config.toml
n_layer = 16
d_model = 256
n_head = 4
n_kv_head = 4
head_dim = 64
d_mlp = 1024
vocab_size = 8192
activation = "squared_relu"
norm = "rmsnorm"
norm_place = "pre"
norm_eps = 1e-06
positions = "rope"
rope_base = 1020.0
rope_fraction = 0.5
qk_norm = true
attn_scale = 0.13
bias = "none"
tie_embeddings = "early"
parallel_block = false
extras = ["some layers without attention", "local attention windows", "paired heads", "gated attention", "value embeddings", "hashed n-gram embeddings", "a smear gate", "an embedding shortcut", "capped logits"]
init = "orth"
init_std_qkv = 0.0381
init_std_o = 0.00673
init_std_up = 0.0381
init_std_down = 0.00336
optimizer = "adamw"
lr = 0.00174
beta1 = 0.9
beta2 = 0.95
weight_decay = 0.069
lr_head = 0.0215
warmup_steps = 345
schedule = "wsd"
decay_fraction = 0.819
decay_shape = "linear"
final_lr_fraction = 0.05
batch_tokens = 65536
seq_len = 512
doc_mask = true
train_tokens = 694800000
steps = 10602
dataset = "wikipedia_en"
Each number is 128 + 32 x the weight over its row's rms, rounded and kept within 0 to 255. Layers, rows and columns count from 0. The size above them is the row's rms in percent of the matrix's.

# layer 12 MLP down (transposed), 1024x256, rms 0.109, rows 214-240, columns 128-255
size [103 102 100 103 105  92  96  97  94 109 103  97  96 104 109  99 102  91  99  97 103  97 101 102  96 106 103]
[[153  90 109 125 199  64 128 145 166 131 113 131 108 133 100 161 119 179 111  69 115 130 141 107 127 152  80 148 108 108 103 189 115 142 135 146 129 127 131 106 205 154 102 123  79 167 140 114 120 115 146 161 134 181 135 169 125 128 155 182 180 120 121 121 104 129 174 124  83 139 135 151  71 120 165 134  80 131 126 143 140 135 178 128 175 187 127 152  96 108 107 110 181  96 124 155 142 160 130  55 181  88 130 168  82 105  62 141 105 159  99  99 132 166 123 147 108 199 115  87  96 115 138  77  84 115 102 176]
 [ 43 137 184 118 136 183 112  80 120 145 162 154 104 108 213  71 134 120 142 142 100 124  97 153 153 114 158 133 122 125 126 131 101 177 173 112 171 141 153 144 169 168 159 126 171  79 161 117 150 138  79 161 117  76 103 124 137  78 155 103  76 200 153 143 126 133 169 124 111 131 113 216  93  99 136 140 157  62 118 159 120 114 121 101 116 128 151 106 161 128 128 167 136 147  96  84 163 117 179 199 101 159 143 171 141 133 114  89  69 164  99 116  82 153  88 133  46 110 219 117 143 146 154  70 108 102  87  88]
 [162 181 187 125  80 130 149  57 199 146 139  77 161 122 127 113 103 104 157 102 118 103 112 134 146 123 171 141 140 133 124 143 130 144 156 133 149 166 178 114  91 164 144 148  52 123 133 149 156 121 149  55  88 101  56 151 124 168  61 105 140 146 151 132 178 154  89 163 156 164 130  78  80 100 141 136 107 195  88 146 150 112 159 170 115  75 133 188 145 139 109 127 157 123  79 146 114 149 132 140 142 128 164  65 130 103 101 153 162  95 129 166 120 124 103 163 143 170 128 121  74  53 148 172 139  93  42 112]
 [160 144  85 118 155  79 124  60 104 107 157 124 185 140 144 192 139 141 153 105 105 103 139 143 208 113 107 144  37 163 190 192 138 175 106 126  70 175 107 145 129 140 161 142  94 101 116 118 146  86 125 159 114 138 115 142 131 151 145 126 124 124  95 101 153  75 128 157 144 121  73 138 108 139 177 145 135 103 183 137 151 155 172 148 155 121 115  85 125 135  82  95 116 131 137 128 106 124 108 143 145 133  99 107 102 112 107 118 121 132 159 101  91 141 123 129 134  98 146 144 133 137 130  77 120 173 186  83]
 [146 149 153 184  94 178 109 124  83 122 140 130 140  63 178 111  94 127  78 167 141 172 132 119  61 176 123 149 154 142 161 125 117 130 151 152 163  65 115 136 143 158 147 122 130 133 117 141 118 139 131 118 114 105 127 140 104 135 130 105  81 101 123 139 127  98 214  64 119 103 154 136 113 134  91 172 133 138  96 141 146  36 138  99 107  93 169  84 123 158 126 100 159 110 179 135 151 125  72 147 160 232  64 103 143 163 124 155 119 144 154 113 133 120 130 127 125 150 121 111 134 108  90 117  95 119 114 129]
 [192 124 139 161 120  78 165 171 128  83 124 128 110 136  80 146 114 102 106 127 139 188 123 109 128 134 126 148 135 102 152 129 129 143 148 117 188 147  97 148 131 142  65 101 117 111 148 110 128 164 125 147 116 170 154 133 120 103 140 156 127  97 102  61 110 127 138 139  92 105  69 135 118 107  71 151 164 169 134 136 176 178  89 165 164 136 126 170  75 147 114 121 109 112  76 120 116  90  44  91 167  68 137 129 106 119 153 142 119 112 119 125 127 101 136 106 114  96 171  77 115 117 142 169 124 116 117 148]
 [163 160 129 167 117 156 123 127 196  83  93  82 177 119 173 102 152 138 104 157 136 169 131 107 124  96 143 123 160 155  82 134 168  90 114 121 153 107 166 167 143 131 115 152 147 111 134 111 124 173 140 149 125  99 126 116 149 179 169 104  93 155 133 140  71 163 134  43  76  72 136 144 145 179 161 101 184 115 150 124 146  77 114 123 182 147 173 183  94 107 181 111 107 121  95 148 129  80 123 134 138  96 144 139 176 122 146 121  72 128 176 153 161 133 183  89 169 155 157 139 153 143 103  64 232  67 134  61]
 [125 122 127 110  79  99 104 123 127 101 134 117 129 158 172  58 108 183 132 120 129 101 175 134 164 121 150 151 108 157 136  82 135 170  92 124 157  97 152  96 134 119 171 125 153 116  83 158  94 110 183 103 130 195 137  89 158 173 131 137  93 134 112 170 102  80 113 149 139 108 108  91 143 148  88  59 121 119 181 138 135 129 124 105 162  96 198 188 101 129 103 107 149 187  75 111 161 157 106 125 152 123 195 106 109  90 134  96 145 119  85 105  64 123 107 180 163  76 156 172 142 100  69 143  80 122 156 113]
 [125 118 135 164 157 108 189 155  94 114 117 104 114 186 136 197 138 149  99 112 120 101 125 172 117 142 119  92 147 181 132 201 170 127 168  90 133 149 146 123  78 157 156 134 125 108 150 103  95  58 114  56 169 107 131 102 145  34 157 124  66 110 137 112 166  89  78 139 155 120 145 155  73  75 148 170 113 176 146 143 168 132 122 101 135 132 148 100 133 134  96 191 129  85 110 111 119 180 111 138 138 111 167 137 108 143 121 178 140 103 188 126 135 163 160 106  63  84 107  96 183 179 155  79 124 154  89 141]
 [ 93 115 145  91  61  98 145 146 132 145 132 152 115 155 168 154 101 130 118 131  96  92 108  86 100  44 114 109 157 134  72  85  84 181 125 174 136  69 148 173 164 131 143 160 104 163  88 177 134 141  93 160 110 137 136  20 118 157  55 120 136  99 129 160 125 114 109 152  88  72 115 100  81  80 172  94 146 125 162 152 131 172  79 178 108 111 169 120  63 123 128  97 160 135 169 106  88  93 151 143 142 134 131 116 123 126 127 150 164 127 140 102 133 114 174 102 139  78 126 114 126 134 126 119 129 126 148 196]
 [107 170 147 110 192 149 112  98 120 116  64 117 105  91 151 106  63 102 110 111 141 123 133  91 158  78 177 147 154  96 202 131 127 138 142 165 108 123 140 123 127 118 149 212 202  92  79 125 127 116 122 168 155  82 190 124 141 155 139  92 149 163 122 142  78 150 131 113  76 102 119 101 119 126 109 144 133 105 167 149 111 117 128 134 126 178 131 157 113 151 184 167 238 114  94 112 165 133 157 130  61 139 114 179 130  78 146 165 125 124 118 177 130 102 136 186  69 145 137 170 143 162  95 135  97 113 109 108]
 [138  90 138 150 127 122  93 109  89 163 137 108  73 123 132 125  87 130 158 151 183  86 168 131 130  44 106 125 149 150 115 124 112  74 118 199 123 205  87 120 122  87 139 145 129  68 121 163 119 130 170 117 145 114 137 104 177 156 112 135  99 120 168  52 172 127 204 187 112 111  82 131 130 132 141  87 177 148 151 149 128 122 181 134  98 134 126 153 155 125 164 107  79 107 139 154  82 158 182 146 129  66 145 132 132  85 148 134 149 195 135 141 117 148 130 103 150 141 142 113 110 117 152 159  69 143 128 178]
 [144 121 127 108 137 136 170  98 158 121 111 164 148 182  97 140 130 144 146 179  91 134 139 100 100 136 168 102 159 110 116 110 173 142 114 119 108 120  98 141 126  97 102 157 149  82 123 115  78 123  82 153 131 129 102 163 123 136  88 109 100 123 127 148 102  75 163  88  86 127 159  88 104 114 151  78  86 154 125 152  96 174 153 132  71 158 139 174 142 144  79 169  78  68 158 121 231  98 126 141  41 153 172 112 124 136  99  96 130 122 137 212  66  74  60 135 124 110  95 117  91 141  66 162 109  65 117 123]
 [123 100 101 118 164 105 118 127 196 168  98  96 138  88 160  53 150 139  84 109 149 119  66 149 109 118 141 175 122  70 158 132 173 145  89  99 163 106 123 205 151 161 111  94 119 119  95 145 151 150 147 145 145 162 170  90 138  77 194 127  86 102 168 173  75 120  59 137 102  45 107 115  83 102  66 141 148 147  78 193 114 129 122 127 155  83 159 163 131 142 126 116 104 139 125  63  82 153 126 133  84 110 139 126 151 122  42 173 118 175 148  85 175 176 148 130 136 107 108  86 169 126 152 181 111 168 117 156]
 [105  99  98 101 139 153 204  87  83  75 101 189 111  63 134  92 111 119 160 108 157 138 143 116 140 131  67  86  70 132  92 135 133 119 123 154 189 138 107 112 108 154  94  94 162 117 137 102 188 116 126 172 153 115  90 143 148 116 158 152 179 155 135 105 173 139 129 150 143 102 100 159  83 117 184 173 130  87 165 195 151 143 112 124  87 145 134 146  86 209 159  84 121 174 107  88 128 174 183 145 109 137 119 164  99 121 141 126  88 136  93 140 174 188 177 162 162 178 133 161 190 215 115 129 124 145 145  97]
 [146 121  79 137 129 167 113  86 141 164 128 101 186 122 104 122 146 173 170 102  93 120  54 109 122  95 162 122 114 153 109  87 114 107 162 140  88  94  86  71 153 139 161  84 190 117 157 149 178 112 142 108 115 137 173 129 116 116 102 141  78  84 126  74 183 179 129 143 114  74  77  93  79 113 145 176 128 126  73 170 115 134  76 116  95  76 139 197 162 108 130 198 121 130  95 127 139 128 108 154 132 152 131 197 103 173 176 176 139 123 159  93 122 139  99 111  85 104  66 121 151 181 130  88 163 152 119 116]
 [141 130 113 118 130 113 154 136 133 182 118 130 171 133 184  65 108 116 109  98 101  87 124 142 134 155 128 146 113 101 151 127 162 165 143 124 128 117 138  96 139 104 128 101 175 165 151 108 144 153 196  93 162 150 133 173 169 144 172 168 175 165 103 123 140 124 113 127  96 182  65 179  72 176 153 119  86  98 125 206 122 138 182 116 100 177 131 152 124 117 177 133 185  92  59 131  73  71 121 143 129 123 126 151 129 151 105 140  91 160 193  59 114 159 136 151 117 141 154 103 137 116 167 149 185 201 175 113]
 [155 122 141 137 170  71 128  67 116  61 139 168 182 134 142 120 157 136 116  97 145 118 107  94 135 135 109  76 139 139 142 105 139 131 127 166 133  96 149 102 100 101  97 183 127  45  64 142  97 107 133 119 154 150  71 127 168 164  72 107 142 124 154 150 191 155 135 119 129  98 113 140 116 116 126 126 132 174  58 122 132 130 142 116  71 161 104 106 143 141 108 183 150  64 161 130 126  97 116 135 126 114 158 131 138 121 114 112  90  91 107 115 111 133 136 115 148 181 115 131 137 187 112 124 131 168 133 205]
 [112  94 100  90 160  70 168 110 109 101 149  83  77 105 136 139 135 146  80 141 113 116  90 109 145 115 192  98  72 137 162 156  67  73 119 128 119 119 143  90  98  65  97 154 143  83 133 147 142 127 130 141 131  36 172 175  66 136 116  83 163 125 146 152  96 159 149 162 172 111 109  87 137  80 140 109 126 157 121  84 143 133  89 168 148 113 105 116 125 151 117 147 140  87 129 100 134 135  95  99 152  96 117  96 155 135 138 103 175  76  96 114 156 170 142 115   0  76  94 106 146 152 150 106 143 128 142 140]
 [ 65 122  96 149 187 147 181 193 139 155  86 138 100 143 104 198 149 142  95  92 152 135 127 129 119 130  95 153  70 117 124 109 113  96 169 104 166 144 173 105 183 155 142 133 158 117 176 118 172 111 110 122 126 109 110 132 109 126 131  99 174 109  97 131  80 144 172 107 116 148 165 165 132 115  76  54 140 179 127 164  83 142 157 110 149 107 140 117 104 169 130 145 191  81 154 111 153 129 152 122 187 175  91 118 110  94 144 138 157 117 173 175 138 183 176 181   2  87  95 131 111 165 165 130 140 118 119 170]
 [127 124 175 103  82 128 200 173  97 152 147 152 113 151 136 156 156  77 101  90  84 149 115 128 108 106 142  92  86  81 150 164 154 134 142  98 145 152 126 147  91  74 124 155 104 127 111 116  86 124 180 131 142 136 135 102 146 117 108 119 193 132  65 123 149 115 118 187 189 136 133 119 171  84 159 142 134  95 152 168 105  72 149  60 141  96  49 155 109 125 150 127  96 131 140  96 119 126 134 113 172  94  57 119 168 104 144 107 109 131 212 123 133  69 130 123 142 131  95 117 165 153 217 106 149 140 150 206]
 [156  71  95 129 182 112 105 174 175 104 128 157 105 173 154 125 118 138  92 177 137 105 144 134 145 113 127 159 141 102 194  91 183 103  91 152 121 153  79 124 112 163 177 196 158  80 129 130 123 174 171 134 135  60 106 111 100 119 120  78  66 114 152 104 135 166 153 111 165  90 162 178 121 108  76 136 168 180  72 120 120 175  89 106 176 149 119 101 165 174 148 115 133 145 122  68  95 113 136 119 137 140 121 101 104 116 139  89 148 157 106 131 111 154  88  79 107  77 120 157 133  40  91 140  97 131 196 146]
 [130 109 172 189  66 129 109 102  62 154 145 192  87 135 178 139 138 176 192 112 101 109 151 135 164 124 115 110  94  63  83 163 155 123 121 183 168  91 133 131  96  85 116 110 115 179 160  86 171 168 160 188  65  91 138 147 156 106 151  90  77 126 147 127 128 138  67 132  86 101  80 127 158 183 162 166 198 141 117 151 133 138 119 114 199  96 151 127 134 120 161 144 162 153 113 164 103  81 140 133 124 130 128  69  87 115 100 149 108 124 145 124 118 136 122 100 125 176  72 152 134 131 135  97 105 199 134 200]
 [124  44 112 154 174 157 195 161 177  63 186 121 116 106 156 155 103  88 103  56 133 194 124 120  82  79 131  95  98 176 158  94 125 143 130 144 146 132 103  97  92 125 143  59 156 131 152 118  97 174 124 124 180 134 169 172 127 139 149 184 195 153  93  83 100  85 120  90 112 141 164 117  63 126  88 150  99  73  93 162 102  84 249 107  93 124 109 132  92 164 148 151  72 116  41 144 117 140 181 120 120  93 130 150 148 151  96 206 138 127 149 152 112  81  92 157 144 111 126 108 135 116 127 151 107  81 157 160]
 [172 137 102  91 123 142 150 125 163 126 107 127  85 137 133 167 165 187  85 135  51  93 122 133 105  74 112  88 188 106 122 133 130 103 162 159 130 156 104 153 139 147 146 128 126 168 136  54  86 149 180  87 164 135 155 112  89 108 121 117 138 109 102 134 136 111 133 139 123 122 103  66 104 137 144 150 108 171 130 135 167 145  91 106 137  87 170  86 134  87  89 119 126  89 124 131  87  88 128 193 131 114  69  73  73 191  81 131 115 128 121 131 136 104 117 130 119 121 118 173 116  76 120 119 132 121 142  85]
 [139 120 124 123 192 139 121 167 167 166  89 149 140 122 115 182 206 122  94 160 173 138 115  99 112 142 207 138 182 108 188 200 178 112 145  95 202  44 106 147 119  88 119 139 103 119 137 140 163 111 172 113 158 127  75 154  98  70 113  94 157 163 123 100 190 139  89  95 113 104 151 112 122 133 166 140 119 115 135 166 149 121  93 125 156 202 119 143 143 155 122 129 134 114 109 125  86 133 113 162 155  76 119  61 160 183 155 129 128 133  94  71 123 131 130  86 125 170 178 146 218 140 154 162  42  76 126  84]
 [ 59 143 164 114 141 170  89 110 103 168 103 128 124 127 208 129 116 132 154 106 143  90  98 148 146  63 167 141 117 157 103 149 122 139 168 153 101 113  96  86 157 125  96 152 176 131 145 140 107 132 145 110 206 131 160 111 108 104 116 142 143 145  93  87 127 158 115 107 119 143 114 151  85 106 150 105 170 166  82 109  22 138  82 185  69 186 125 108 136  89 158 114 134 116 161 113 202 153 113 150 135 130 118 152 100 181  96 120 160 137 130  93 123 142 103 101  94 171  62 142 164 148  48 104 104 140 140 165]]
# layer 12 MLP up, 1024x256, rms 0.122, rows 215-241, columns 128-255
size [ 97 101 107 103  91 102 100  92 117 111  99  92  97 109 104 103  87  96  98 111  95 100 101 102 111 106  99]
[[ 98 119 123 149 107 176 159 171 122 139 185 165 163 101 159 107  97 111 140 139  80 136 164  86  98 105  93 143 102 128  90 151  15 142 177 102 152 169 177  75 185 182 126 195  48 150 164 116  83 144 125 134 116 118 158 115 176 128 133 135 195 107 150 116 148 137  77 187 140 100 101 175  90 139 106 121 187  87  91 122 139 122 108  73 182 139 148 115 140 147 139  79 109 144  95  98  34 110 162 139 116 128  99 144 101  95  89 147 151 186  83  90  98  65 108 179 102 123 132 130 125 131 106 108 118 171 125 116]
 [168 191 121 115 152 138 173 102  78 126 122 138 161 148 107 139  90 127 173 115 102 141 107 201 122 142 119 174 121 152 105 106 103 168 140 100 141 216 131 107 134 182 178 134  99 151 122 124 119  84 150 131 133 136 161 119 107  86  93 118 156 131  98 101 115 163 105 194 136 183  75  86 106 124  94  87 126 135 137 134 149 196 125 109 121 119  59 144 103 146 166 137 145 108 122 132 127 112 161 123 100 111  88 111 148  89  68  98 124 153  86 132 120 107 122 131 109  96  91 122 157  70 196 116 152 146  88  34]
 [147 181  62 105  89 112 102 147  87 114 138 114 118 117  89 125 194 119 133 102 170 106  88 149 162 151 160 110  79 112 154 129 150 124 155 166 127 115 115 137 138 136 111 131 105 100 144 118 187 108 146 122 142 181 148 131 101 175 124 124 177 182 115 151 100  66  87 177 109 143 105  54 115 165 180 117 152  49 174 122 165 106 143 103 154 123  69 168 139 150 132  93  66 187 153 127  91 148 129 151  61  76 125 141 118  87 150 144 145 137 105  99 112 138 136 107 161  98 157 121  85 134 132 122 103 148 103 110]
 [116  46 139 106 119 153 130 195 119 123 133 155  84 148 146 132 111 134 123 118  62 131 127 156 113 125 132 139  77  74 147 114 159 136 116 138 143 231 131 162 140 144 134 222 151 131 100 121  93 132 111 174 161 138 163 117 141 132 112 119  98  88 105  56  52 153 130 105 182 165 148 134  93 105 192 128 124 107 139 190 124 151 177 145 147  88 115 146 147  90 112 188 109 138 133  99 120  97 196 134 136 100 149  97 187 142 148  90 149 150  93 127 120 123  95 133 114 142 134 102 160 107  87 200 122 114 122 141]
 [120 141 153 132 172 110 150 146 182 100 182  86 115 142 103 122 118  99 122 118 102 126  71 169 145 104  97 159  43 122 135 192 133 106 176 169 128 132 175 114 146 136 151 162  83 106 171 132 138 122 120  81 120 133 246 131 154 140 148 113 110 123 155 117 146 116 137 104 176 110 125 158  63 187 118 134  97 132  99 123 107 111 144 116 125 163 128 117 162 183 183 145 112 131  89 163 167 150 151 113 145 121 141  66 131 172 155  84 172 146 118 112 132 125 105 139 140  92 103 170 176 109 113 178 223 125  80 170]
 [ 90 151 185  41  82 120  87 162  74 125 107 156 111 175 109  96 167 135 180  96 133 107 142 127 124 120  69  77 106 168 136 138 136 161  89 124 155 134 185 191 113 152 130 182 155 156 106 141 140 152  99 141 123 151 172 145 148 145 117  87 154 136  77 116 102  82 106  92  86 163 148 105 186 148 115 152 103 137 144 141 100 116 135 130  91 182 145 184 141 134 126 132 102 177  85 203 138 133 139 136 154 144 137  78  88 161 155 137 175 150 132 123 137 148 144 136 143 147 115 134 191 148 138  98 179 172  76 163]
 [119 104  95  82 198 204  99 141 107  95 143 162 200  73  84 144 184 120 127 154 120 128  80 164 119 189  98 123  91 114 122 213 139 170  87  99 154 168 175 165 147  78 166  53 128 151 172  58 148 137  60 162 102 125 115 138  77 142 165 117 129 135 140  99 128 157 137 119 126 114 100 167 146 187 121 162 131 103 118 174 143 158 169  99 117 117 119 141 123 162 114 114  95 103 140 122 143 128 179 173 143 131 102 169 123 152 140 103 123 106 152 101  99 143 170 111 166 131 155 141 194  89 134 125 144 100 122 129]
 [158  94 131 120 129 128 130 147 120 106 134 162 134 118 150 137 119 174 219 106 124 113 112  78 145 137 151 148 174 106 185 155 125 101 133 107 165 154 151  79 106 173 150 113 160  87 201 136 156  74 117 135 173  90 166  87 123 135 172 141 191 131 141  82 148 144 136 125 163  93  97  99 151 121 127  74 100 100 122 174 155  78 113  92 109 134 114 106 101 159  72 103 148 169 130 204 161 128 170 113 142  30 131 146  90  75 105 155 107 165 167 178  91 111 105 113 111 161 158 151  66 149 121 172 110 188 140 151]
 [155  92  84 143  99 150 110 164 157 166  99 110 105 137 113 114 122 127 139 107 134 118 103 163 104 118 165  95 152 198 134 125 155 135 103  50 135 135 179 102 114 115 161 110 166 186  78 105 171 121 112 118 101 127 105 141 116 113  76 156 103 139 161 101 155 143 100 168 151 112 158 148 131 110 117 119 153 138 144 156 126 105  80 109 138 255 129 123 141 162 152  95  48 135  94 124  92  83 161  99  72 110  90 107 147  92 166 147  87 119  86 115  86 108 141 147 119 151 104 121 130 130 167 163  94 134 149 109]
 [159 177  95 134 124 133 123 136 128 145 150 118 102 130  96 140 132 149 124 202 128 129 124 110 174 169 141 133  88 104 100 106  66  94 160 158 135 104 118 137 149 110  88  99 147 124 108 155  75 176 149 130 183 146 117  68 164 166 183 130 115 154 146  68 106 138 109 150 188 159 101  82  83 159 117  99 105  71 147 104 155 124 187 115 178 108  82 123 141 131 152 120 144 120 130 118 100 170 134 131 156 109 130 115 109 135  46 163 116 123 171 139 138 153 134 139 106  84 202  88 202 134 178 128 126 115 138 139]
 [146 162  94 173 161 107   7 121 122 145 137 124 143 144 131 133  73 153 134 192 153  88  94 170 161 124 119 176  88 162 109  95 148 140 100 109 140 170 183 136 145 145 146 160 118 144 190 129 151  42 127 129 132 192 110 158 153 129 118 116 162 120 136 167 151  55 124 205 147  75 107 119 196 118 151  98 109 118 189 112 149  89 112 159 143 104 138 181  96 115 146 126 100 157 152 135 141 131 134 125 105  82 111 151 130 156 148 136 145 166 164 106 132 136 160 127 146 106 141 127 108 107  88 117 125 190 118 104]
 [153 210 114  91 156 114 130 222 121 160 125 156 121 153 129 134  97 132 156 110  57 123 112 129 118 110 125 199  87 126 191 145 116 186 125 135 131 151 125  70 103 164 224 130 127 173 144 131 102  81 158  97 111 172 133 184 113 176 130 137 116  98 113 144 157 170  97 167 158 149 163 143 126 190  88 118 108 146  68 112 194 117 128 162 123  90  72 177 101 163 163 109  95 132 117 126 101 179 144 115 122 127 127 163 156  76 114 147 103 163 167 140 137 101  96 143 116 166 150 123 131 120  65 123 183 130 122  82]
 [ 84 105 132  69 139 174 140 114  87 179 166 112 106 141 125  31 152 138 150 162 172 116 131 155 105 125  79  92 129 132  91  94 152 103 113  42 141 152 148 152 101 161 135 132  68 118 145 152 147 181 122 166 140 125 154 126 117 150 116  90 145  87 165 177 120 117 121 158 167 104 171 103 103 155  87 158 155 151 104  99 154 141 119  87 186 141 153  95 146 149 132 114  77 164  84 118 108 190 198 143  68 123 148  87 121 148 140 132 130 155 139  72 130 135 128 140 128 137 148 136 133  80 133 150 147 169 151 142]
 [144  90 144 167 139 133 143 161 117 113 152 134 174 162  68 118 107 173  78 141 230  96  97  87 150 126 174 141  89  44 107 124 108 102 100 147  99  97 138 163 172 154  79 158 147 131 126  84 119 151 109 134 106 122 146 160 148 168 137  92 142 103 114 118  98 128 134 121 118 127 117 132  59 109 133  92 112 142 182  94 118 136 169  88 167 132 169 161  73 136  99 107 115 171 137 127  98  82 131  90 161 118 112 127 164 132 100  91 117 173 144  71 196 116 168 167 171 150 171 178 139  77 111 191 210 183  95 102]
 [134 115 130 114 101 127 106 166  93 152 113 119 108 184 117 119 121 113 189 141 148  95  99 102 121 119  82 123 147 117 156 127 160 157 140 182 226 158  99 143 164 155 142 150 152 133 133  98 143 144 124 218 198 126 145 118 131 178 174 126 165 130  78 115 101 120 134 173 130 106 152 142  90 140 118 149 113 109 122  83 139 129  63 127 145  95  99 114  74 121  76 113 110  99 143 148  82 136 185  45 105 155  82 180  44  68 139 143  95 121 134 161  87  82  77 160 118 108 180  89 134 137  96 152 129  91  86  80]
 [ 63 140 156 151  95 137 128 121 168 168 133 118 103 126 134 124 170 167 136 144 147 151 158  90 122 103  74 161 107 118 178 103 113 164 115  95 134 120  89 130 152 130 120 186  73 184 103 113 124 102 124 124 127 142 122 184 155 105 134  95 147 147 154 122 130 150 156 176 189 143 138 116 120 131 114 102 116 121  98 136 116 153  60 132 150 126 138 108 127 148 144 134 125 113 113  94 151 137  76  68 204  97  97  80 155  84 140 118  86 108 184  88  84 121 115 106 162 107 120  73 162 110 145 231 125  89 194  84]
 [158 123 151 105 121 121 131 167 118 110 107 235  58 160 175 143 191 132 129 166 152 171 112 164 128 144 203 107 169 126 145 165  92 120 101 134 228 120 117 158 187 134 123 212 117 131 158 201 127 130  78 188 151 131 125 109 146  91 113  83 117 134 148 156 105  93 154 123 116 149  89 157 162 160 137 114 130 131 120 151 170 128 175 111 161 118 101 147 118 140 155  95 152  89 146 126 120 113 133 144 124  76 123 162 122 106 101 134 199 133 167 147 186 128 110 122 146 124 110  90 136 152 194 129 184 133 133 112]
 [ 96 147 169 147 161 106 122 119 133  99 167 153 108  91 142 157 100 161 112 118 131  94 128 140 151 121  84 142 157  98 138 140 103 133 133 147 103 123 194 156 146 156 171 187  75 137 119 107 104 113 141 119 178 100 166  98 104 139 148 116 135 130 146 142  45  74 163 168 188  84 122 132 146 102  97  82 123 109 179 166 133 144 169 139 134  97 145 174  60 159 107 110  62 104 123  92 156 177 127  84 168  66 133  72 174  84 134 144 150 173 160 118  84 144  73 177  89 139 163 159 161 144 132 139 145 162 101  99]
 [ 96 187 104  95  27 155 104 137 142  88  98 101 158 211  62 113 145 102 203 101 179  79 104 167 133 138 140 107  93 113 114 117 142 192 133 112 137 153 113 124 139 138 186 187 116 179 140 147 158 107 154 131 154 105 168  92 126 148 162 110 127 197 102 130  78 145 173 138 173 202 158 132 162 103  67 161 109  98 155 133 175 177 106 136 121 105 110 127 130 159 115  92 116 145 106 162 103 176 111  94 172  81 166 107  87 143 127 121  93 117 111 167 171 130 113 139 112 105 164 113 137 148 161 146 188 169 148  95]
 [118  48 129 141  42 115 152 165 131 169 191 123 149 145 151 107 104  98 147 135 139  50 122 116 124 152  47 108  82  93  95 151 126 138 120 134 144 107 196 112  88 117 130 117 152 156 100 108 121  91 110  87 137  87 104 121  87 163 104  95  82  88 114  98 117 153 133 131 195 110 140  66 137 136 114  78 128  95  92 147 157 124 137 115 192 152  98  76  98 167 121  84 112 156 163 101 186 189  67  69 116 131 130 127 140  91 103 172  81 137 207 116  81  34  97 119 148  82 108 149 169 122 155 176 143 217  95 122]
 [155  99 184 100 151 120 160 169 147 164 149 168 145 147 120  62 162  87 153 219 159 161 157 109 209 136  80 146  98  70 134 112 139 160 140 133 149 135 103 120 125 107 193 100 107 167  95 144 136 126  80  76 124 114 106 134 167 129 106  98 114  63 103  92 112 141 111 149 135 118 124  97 107 122  94 125 173 128  86 118 167 161 115 155 118 178 102 158 153 205 132  83 140  88 123 102  91 109 216  87 203 198 140 107 166 141 135  93 139 119 129 105 104  93 102 123 120 175 147 105 101  83  69 132 106 159 118 104]
 [166  89 104  85 174 108 146 134 159 123 150 186  83 139 109 137 167  96 190  78 155 135 116  26 119 114  85 212 126  93 104 108 147 113 157  98 100 138 124  87  88  78 112 158 137 102  94 144 199  78 122  85 127 159 140 131 145 112 108 151 166  89 157 205 167 173 103 164 157 137 120  94 134 145  91 151  86 137 159 124  80 170 120 151 131 163 144 199 111 161 103 104 137 138 191 196 175 146 144 109 132 128 115 116 160  85 123 130  83 141 166 117  95 101 119  95 107 187 116 105 112 102 144 142 116 163 110 135]
 [184 140 101 123  71 147 150 157  74 115  76 109 183  98 126 115 116 150 118 134 141 147 124 129  70 198 140 112 123  80 175 117  90 127  99 136  98 129 179 151 150 126 116 135 156 178 103  97 132 168 160 117 119 142 155 136 120 165 122  67 116 128 158 107 112 153 135 122 183 168 137 104  93 173 126 107 132 147 196  83 213 141  91 138 159 154 100  82 132 121  98 158  87 144 173 163 149  99 134  82  90 145 143  98 158 101  91  89  65 111  84  60 191 106 194 112 129 130 119 113 158  83 141 101 210 127 115  96]
 [158  77  71 109  81 171 116 188  76  44  83 116 111 191 114 134 141 111 132 121  87 111 137 168 159 141  72 111 120 141 132 122  81 111 163 113 171 165 159  97 139 145 161 188  98 151 156 165 130 119 110 120 154 138 176 146  98 146 137 164 166 145 143 108 103  80 153 130 156 109  71 115 192 130 119  75 125 130 124  85 150 146  97  76 138 181 186 154 132  86  96  81 131 117 173 149 100 116 112 160 176 160  94  74 140 126 156 137 130 182 136 117 184  73 123 109 124 114 188 141 164 129 121 124 145 111 149 126]
 [122 153 117 189 140 136 133 151 126 168 153 123 127 198  97 143 129  96 104 168 136 119 111  65 142 143 158 134 126 216 204 142 164 155 177  77 163 103 143 115 202 146 108 161 117 131 139  83 140 142 133 141 154  93 125 125  99 129 108 136  79 138  89  98 157 108 157 179 171 170  92  82 160 113 180  94 105 120 128 118 176 126 132 114 140 130  68 119  99 186 116  58  63  88 164 108 100 146 175 136  91 109 133 147 125 137 108 114 120 106  92  92 124 102 139 124 132 157 133 149 184 116 147 134 132  86  79  96]
 [ 99 149 132 120 162 106 130 150  59 129 139 130 131 133  66 136 186 134 161 149 117 144 112 130  73 143 151 197  88 139 109 142 133 144  53 126 134 146 127 108 130 126 150 164 152 115 152 107 120 148 150 113 162 112 150 146 135 127 131  95 157 190 124 144 175 123 137 122 161 112 100  48 117 137  88 133 105  98  97  57  63 125  83  61 120 141 158 116 111 159 171 131 118 154 111 186 159 187 101 123 100 114  78 154 154  98  98 105 138 202  90 190 149 100 116 138 126 127 114 112 109 112  98 216 102  94 119 103]
 [ 95 148 112 107 149 118 109  57  72  91 133  88 119  98 143 114 126 113 115 113  89 101 109  96  95 206 122 118 133 161 191 181 132 154 122  59 183  92 113 136 164 174 104 108  99 132 186 120 154 140 140 130 169 159 157 143 146 181 159  98 121 147 102 166 145 145 118 154 155  90  87 155 129  92 117 160 165 144 116  76 147 108  79 128 155 139 147 123 130 111 117  82 104 117 139 136  73 103  64 147 122 186 121 115 131 117 144  99 125 163  93 146 166 148 129 188 116 103 185 178 150 109 107 129 112 114 163 141]]